Weights of a small GPT-style language model, trained from scratch on English Wikipedia.
Size: 12 layers, width 320.
Architecture: LayerNorm before each block, learned positions, biases, tied embeddings.
Training: a variant of Adam for these matrices, 773M tokens, 5900 steps.
Each number is 128 + 24 x the weight over its row's rms, rounded and kept within 0 to 255. Layers, rows and columns count from 0. Numbers have three digits each. The size before them is the row's rms in percent of the matrix's.

# up: layer 9 MLP up, 1280x320, rms 0.0762, rows 86-105, columns 160-319
# down: layer 9 MLP down (transposed), 1280x320, rms 0.0764, rows 86-105, columns 160-319
up86 098:154140136154148156126164115123105133125145116093167100125114147163154173125140119099149137111117099146153101154096103119098113130117145157163147170146132111116133104098126127156057130136145140162152100139132114114129120128077109121164128128105146150120079129129114111116121127131137116156140127135096136107105106137103112181124138131148145117068140202051123118148194091153115125152154165102131139127123135143133186111156121174118117103128142136118122128111109101130139154139158153
down86 094:117133199103131127127106130117117145122081099124150106127128144152135138081156144124146116132122130129126139157157124129135144144124128159121085114122139135131132100112124124132140108125132115138148131168084129139162155111147131104105132081101165118143144123135138115135089139084123115115146121143145104121100144177154158126138160172108131133138122156101121170106115125151113124097125124153160106141137122189121127156104105156160094146165121117178128157112137123136088129148158103
up87 099:136129139076133156104153115109152116151111098145141098079140143131139129138139085142125130116127119107149062172112178136147121140168122157103159123066098111117091144114099174108119119117128156093128124120152120099120129149143119143133099098098094130165139106111102112150119151126124151124131164117097112083127157132131135107104107132104132129109059124136105134133119123163118108121155114143108136105153125113139183127093108081146108109121154127102066185136134093157124144088140147
down87 100:139130081160167156128145158149141115121126113154133146112146127110128056150142178145109111120150136106130152133171120141161161095167157113126109133134139142127130100135134159129110115112106139135097179132108133106102199156156062144133159148144107129105140119137149105120098122092131095147114123113111135142137145118121153130130115153117131091101158145124136138111082107129164146184103140105160105159143154113133112134118122105124092142138140131121165111123085148110139081144083134
up88 103:154115135100138142125110120174156086153144131112144146095128124135160145175092119146113131143151097121177122131076150127091129125143161134138145119112097145120109099127119146175116145135115142120135145070144135099120129108183102139139163177080123110131128098175111138171154121128120178102106146108167091115116080126130170111123102129119143118178093134097115084114170110128156115135112130121084118137134092111110118116147108150135133109124066154137135129123112137111174148132114165
down88 107:131111103111152134135148109105112126148160116126093119173120155129058087148124119142081116162111139131108142148121097121127143109092147119080110154156157147144160143161114176133135139165154151111122185119140211167124126075084069131116135129114119157147129110109105129075141147154157156081135109162103146136096149101091121137121127135140144116133121114121149119108109107201104108117146152160123166144158098148141085163130132143092193121134100147133136107180110112156139118097170122
up89 093:138132143119134099110150135117138120172108137145114079141110110125138121137099114120134132148113146150146117127168141108131107101137129125138144152129154100146090110091126127154106109128179159149133105110126133119106128158117096115152117137152104103142127141127032125110135092152125128198101147165110097142162074128154122118122157107136121127095123156127129120076136139192134090100153176127105128129123109141133126129125132138137119117132149129152065127122105081134144145105123128
down89 086:167097117129137143099125146161134109107114100141086165139153135076149123156121126154069097118123132141159150123136100140136107123116153112115104133139119148135116119123132111151147134137106093088155131139013134140165149111182133097095112089138150132131137137146140084143147165124103111135146132124152119113130155109103143128146128161138126121144129133125091142109132139106175136173110103129134099118135092112110140125079131117120120113156158154136152134134134185136128121167123129
up90 092:143100107139211170186163118137162153120154141181111116148134116175146114129106144140123113121154145134153119138125102085131172138114131108119110129079090130115148117148095139086112165174132158122108126133161137135139126129089103114121167104143098131118145107156112115108128134139109101092134118135151098171132101119159105177179130098167158094121098134110110139147111097102115102136126134130107105165139143143123109137117108131108107148113149116139131140153094129091130166123117150
down90 092:137147136133161107104163133073112098118144116101123129115188142131059138136126135142101148125154129131134130163154090135107099130155116161126082084144142116167112144135099137162155131126146140115085117088136157125111092126153143110115152127143118126134107092100140108105130140154098113173108132103138139119111147111121150135113149132110098161127118133111192125123117137115167169096131120106146129146083121138085121121170117136136131125143123115139093082165127149117119103111141135
up91 096:125155159089157117163109128130153112156151122102145113098151139103131140144111115093144145129121081135148152134154083165100110131100117141102132140149143123137117147147165148152103147118132169127094149135142118093116083116125152132140124134141155121133133111134129118119158143113086151083120154146135127140160104141101145096124131102101147126152116124138143144085129122094120115120092135094090126160096119110088100124109181106121121141186129130117091159140097084122160104105147184
down91 100:092122121088139139094095122131116152168148146117134088117121113136121135132121087168122130143112159148133143152130123103124154130094114130129130122139152143161130180151131142121151111104118109128118139117141129124117116115135115112107147102104105138115096136104126126120120113136158104076136146169128107161082141088165122140135135142147152147068085090064136125122124125089154115112107196103129128138121157146154120157112168098102087151078158122139136146100172114142093136096143120
up92 103:131183098152146126119125102129106093107125148142138119143124130126169133162075130122125120091075112109125144102090110134124108143154109162124107156129119138107141115132135147134117171117183162157086119130142141094102179106122103112094173132093133140140106140101079152095106102159157157110129104111156108136101106105099138163143156102108113136110146140093111176106104091136100151140098106111151099156159139080142111119138107164143144138159145110119154121116128116122127136110139097
down92 101:156144116115108111153103116107116152148125133132094142135128113154156147124171128137147127127165125151158170125151168109129141110149145122126130086162089131138117149119132091180139136157105119120126133131158145087131138146132099147099110169087172162089147141119147167089149146171122110097145122117118119137082149137124104128133086118108123114095105120127101162138185179113115088143099144163111157113162112127107137163085116153158121139114107139139142156125118115122157131113135142
up93 108:131131112175143114122165111102130109114141144063144088130120154106082120109061109143110118130112136137120123090145115124158101131143131163144120111162118145084146105090087155157120149130112092153136092083148085100121140092148147153138100110133127137158187101160134139150138137129146151105137157136135142135185134129156119102148159103111127115150078097139087146140119157101128073109143180131137126146115137141117131112110128152154122107130153127105089119120120085132110126103122135
down93 130:134096118108135144143126152131141085084097112140124107086118115145096116121125152128103158126108132115166172133124160141127143134130107121175101115127103151124126111133119156146111106105167141151117152109232157114117128159173130130152139103089159138093135132110147170142119141116128128137152129147149118124133135106123125092142140151142149091101130111126118131120104120126152109085121111125164077212088136119143157136109123099141089135170120103120116127103115088110153085103143164
up94 099:119124154182129127145169112150161110137111143133184109100115119137119101106105150166134141102093141113090154145088156115103132129100167110131146113130110127159121136122127134154098110139186102192128123141148121134137140157118126150151137094113161128138119122132109131094108090101127098142104143142111097149129126086135136146060193108091124178126141150111101121115135123093117096130088148106126143163125120106098112098136102136168154107133145117124119141165124125142141123129110157
down94 098:125130145110135143119096108173134130110113153069127122181158128152099131148115128124151093121135146136144108102081174107134148157085116104148114144172140140154130166157130096130116116176135117103137137101120136137124164151114114098100092155130107155098158101142089129096155135117100145143139116087140112143145129110222094088124118137096126133164108141118128113144155138120136109133120121148110155088147108142143127126089149127139168188149111143131127086137163100092080131145089102
up95 100:091116114115155177086138113131121137140099102121118141119157155155113147110123170093114108133109159131125150125164117134135097114146136154103122116152127134112158073112093120139100151139123113182118099123140124113130110119121121133139165110151106111115087116121098130128137107129166124119110130126127123120129093174174072097140182128128192146165129106109097130108106065148115102166168180086133119138130175121113104154126154154117100158159132119131118133115119093121129146134159185
down95 101:099138129147163107130110126131113118126146179164149111139133101126132129162117120146111108154138151134159132146136107180110125144157156114167172108103117138126122138138123100135160156158134137105130092148153145136137118146118174111087090118138142121075154130139126128141127121180150090107128098143130064113073141115170135108095095117107145116147144130151105083131120114122154123140126127202161111121122132137151118079173147132127094115129157113089084094165148124130109119155118099
up96 090:109152135147119112147132119094173139160148123118085105148126106129141145126135121091107171134140103178140151116146143112123140123123133113123099106143135160131095129132140109124136106120101179101088132179135143116114128132163178139136144127097140121101093118104129132106146076133133132163112131156132118138152119139159157117139108118095089144109170111089109108158164148149101149130145107102101112138149141116113104150099172127133152122083169119156145131085174104167112089101119100
down96 093:123130099144123150070129105114094125132120149074178145110135134133150112144141128148155111134115111145097133147094083081119117117148118119132109156141148111143151128154094162110103148114162102101148140127143108114135104142143145104120117094160131119159139133127102138140138160089161138102163120115134064082109176134121123146111093099135123104153107155109163107130130138074124139116114157146109124113140147111106143101121128149127095127154145149132137121154061152117113184111135142
up97 103:127198139165123145135142095133158078107122149130139116110127119149165114129104129165109150148138098158132097102127109152141153162120136131101134128101125143102132098080100095132139129134100127105131110087148091145071136161132159098103130144086134147141118059096138137136135141145138118142163115075093078160115161107136154123066157107100156116066144153125131113136119122125117118125093109109146093155181146102123114099091132136142124143070170149086102127149139126113145138146142164
down97 100:133145093104148160109077111162107163120150073115107182097114150111101140121149146169159129137136099094137134089127134142130187180151139123137135087167152136134126104170143141152125105111174133130116107153107119127167124161154113087118120119130160144135127158109146128128104109135118134149101165113182144134155141117128126114143066161136127144149150106150123118157125138149167131148131132128102088198147112086119134114119128097153167110176112096131138139165177128137150121143099122
up98 101:104146126118139108128126109131103122105159126106132125115113115131097129114075106140109167159122112137124120178126141154146169143141154126120178147119158150103144113164113158099099141168160130094123108082130158115128146138114144136142126138152139114128138142137086141144145154130133143122163121095098144171100088115156106129134127097116136112121111137120123146152138105069124147101148156104175098158144135136123116090121144103125117126113072139115118108081157106139121130092183096
down98 103:104107105121144152123162143109130132149104102105101139126145124170131123123116160116107145086141139102144180121104117105118139117102117098149119100119126140109099154089159119160114148148170128109148128142222153156159134128119099158120133119125118092135123110134084122094151123157116128139109129133120145116159155122101140122137123150144142095119140138137146133104146110133143119132148141152109105154141117099134159106096109147107145128098130136160120146153110109139117147130146151
up99 100:114165117113158127097109111101162104137146132147165138114116113132115140139127104120096147103071114159114100118120154165097123104141147091113125110099118141142110118140116129105152139133117099101115118115138112115128116173145103101096097132120136166185097150130153156132124155126097186161126115136133135148155159111129131158117115146127118114104117132122128128119173117104104112167142175115123104134177142127105150084093175152143111100101146069115063210150108134133167070139119109
down99 109:095133146060088141111134094185131110139076121129127091121096126138159204124124125180155096115111166162114086115111143141142125158093090113157121121122164102146130152127158146124132097108138085167133123147149116116128102096111132103131109142128118149119131141094120156118109100121117096116134141116129140150110132146128139101173166141111170120178130165131132120097157133141137111102134133165123142112154160159090128116128081147097095144156132137145151123160109149146137127117130144
up100 095:105125145117127147090133103128122131148111165182106119121155131143119166118183072132131104110156113100147163176154130124100106158119134131131143179116102147109144105158096118163056130124139156126151117107142103121128138140118103146143099101089147169114082146127128114095100103135128131141102094161143115147161117139151106136134127159117151148136139136122138122134158074121141132099117097096109124132141181134125119145156156093092124158113102118108172151116153151114146168145130116
down100 099:146099123120124115132134125071116100105156142092122092151106113099129099146110174119150160144105173113105102103111147116157082126135155119131134136146075141122111113132159171138127148121111094107126162150240128116099135103123187119145161107151078133151183125125116142143144109134114138113139128144073156137124133129135157089120167091146132109140157111149116120158148171118130137128091143151128106171138121153110147139129094139146147132115128140154126142165148081133107133090113120
up101 090:141132102161130122119141109134122129144165106135093125106128155145140143164146136090082158126094124120132095137116100120116081115117126191108147125139142136113154160143142125139168134097153141150150154113131145107170101154099111131145101145140088115142127124112116091088130095151075138127113130109119074155178113129170115115114159171117199118140150150086129132104141090107138119157124132121151165157131175106105107131166134135131109149130138092132098198118113134134116114159157125
down101 084:142135110097116100135122121132149155091107087106153103156171111182152112103127171164123108122115146141139138088159155155093129122151102092146135079128142147139104149147075120102097179152108084144113119150091108124134120097108143128147088119129154121128126099153147168141096160136124142121159140149154150178121104129160088110114134147094113112122078144156148103167077130155093123105131143143174145088107168093158140115155145154148160118122086123099145113101101146151127148152079073
up102 103:097131113125174111099107140113134158124139098143114126127145121084142116142115118124082133089115120156108144129099144137178097126105100177120140100113131137113125150137154141169117146120110157099104130137166126144155086135140165110136090108105163142066146107110106132126175116132176127125116137099130145157169139146090153128098173121150170150128119127122130121127169143103125156157110114124138098154110123116129091123188118086158065176106140131055150135074112140132113113167102129
down102 109:130126117102085197096097106129133130148159144100094102124140123118100155106142109121133167116150154143123096117106130129124126164127119120148121128105102141107099158175148096149107092109108160136120110132161158109157127112179124097132102090135124156083117094132105106086145135146118126134097200119111133150121104104144117141159112119139143143098126110122103134120160133171110138111123122156158128159147143082179168150131164144133134106144121114142133114137117123124154153094138165
up103 089:111128117109123106122166142109148145157164110105124158070107126146097188129147141102114168153134098099090111117134092113085125140141096149140130109163104088181132113125154147099084109132138125123112161093137125115117141121081154135133134168145097131170129144138069137131125163129166149156101179151110132143131123092135144157141151111148159113123117097099135106161165132133106102135197138192095133101149180136104127127116133115107090089138134122123143137115147101140146128155161123
down103 088:140107128137160165111092142157087166105137099126138113122129131124120117156139163138126138127137142123117123113126101151123100127164145132142137130146111132144151144123107084161106148128117113179132118099090144136127104160167108152124147147130147132150183126140146130111161102121111079124133114110108098115111066120118116091140047121147102195103105092145123113116113123142151079113109110075136134167145100125112133130122134111087136140136142124140085103139121160100087157101094132
up104 096:120128125089159144108131134102103098180154148101148114146148135129134146150104131104145122108171117158140144128111121113142116088094075106161144132110112159129153134099148138152111135096123143118181156101153109118101114096133137159133095109038141167129153116107139113108150129170169133115128103122106102125119113103101118176133124129097117146118140123100113140110147104138078101150120081101153152119120104065135119111106176096151131118160150082119096145129110126108123146147123131
down104 088:103114114142141123111086157123128140133158107093134121142150116122119151093160141150117110143138156095127104134136097137128102130117134094134124145114109140107058114122072119085123066096114114137156105124095122120159153097181124151160118134141138134139128137083148178091137162145122117092132137142115133156160119156118125101145101100122137123146144104152129110136132146167159161148156138162132172151162129137153128133154110110128120136167101141124143147117122132109091116125109115
up105 096:136145103144158105122098084170111144143146135095150107146131109123130120115125130098111124118149139140113115125137145167117074134149121179171141125091127153080090151153130134159128085139144101106158138146148109093083169131094133187138078123085086140107119136127158162099115132132120133157128201121123084131132159128130127124123098155102136144129117115130132162127107126143108147117089154155119138151133156132094083096138156101150103121136161097117144119159114109122163095139066127
down105 095:118182097122112145156141156131105134183127139145134138170113185133115126165171104123151119135136133102174143148094158092140128136162141104114111133122080142070102120129127089111109157092140119122106125095121166159124084134131132138109114159169138128128140112137106120144170076114113147174080143082129132146165155107120144099111165084136166140143089117112104189152156139138156154143128132111095119142074141130135160127104143156141141126132107113133168122118173165148118170114117097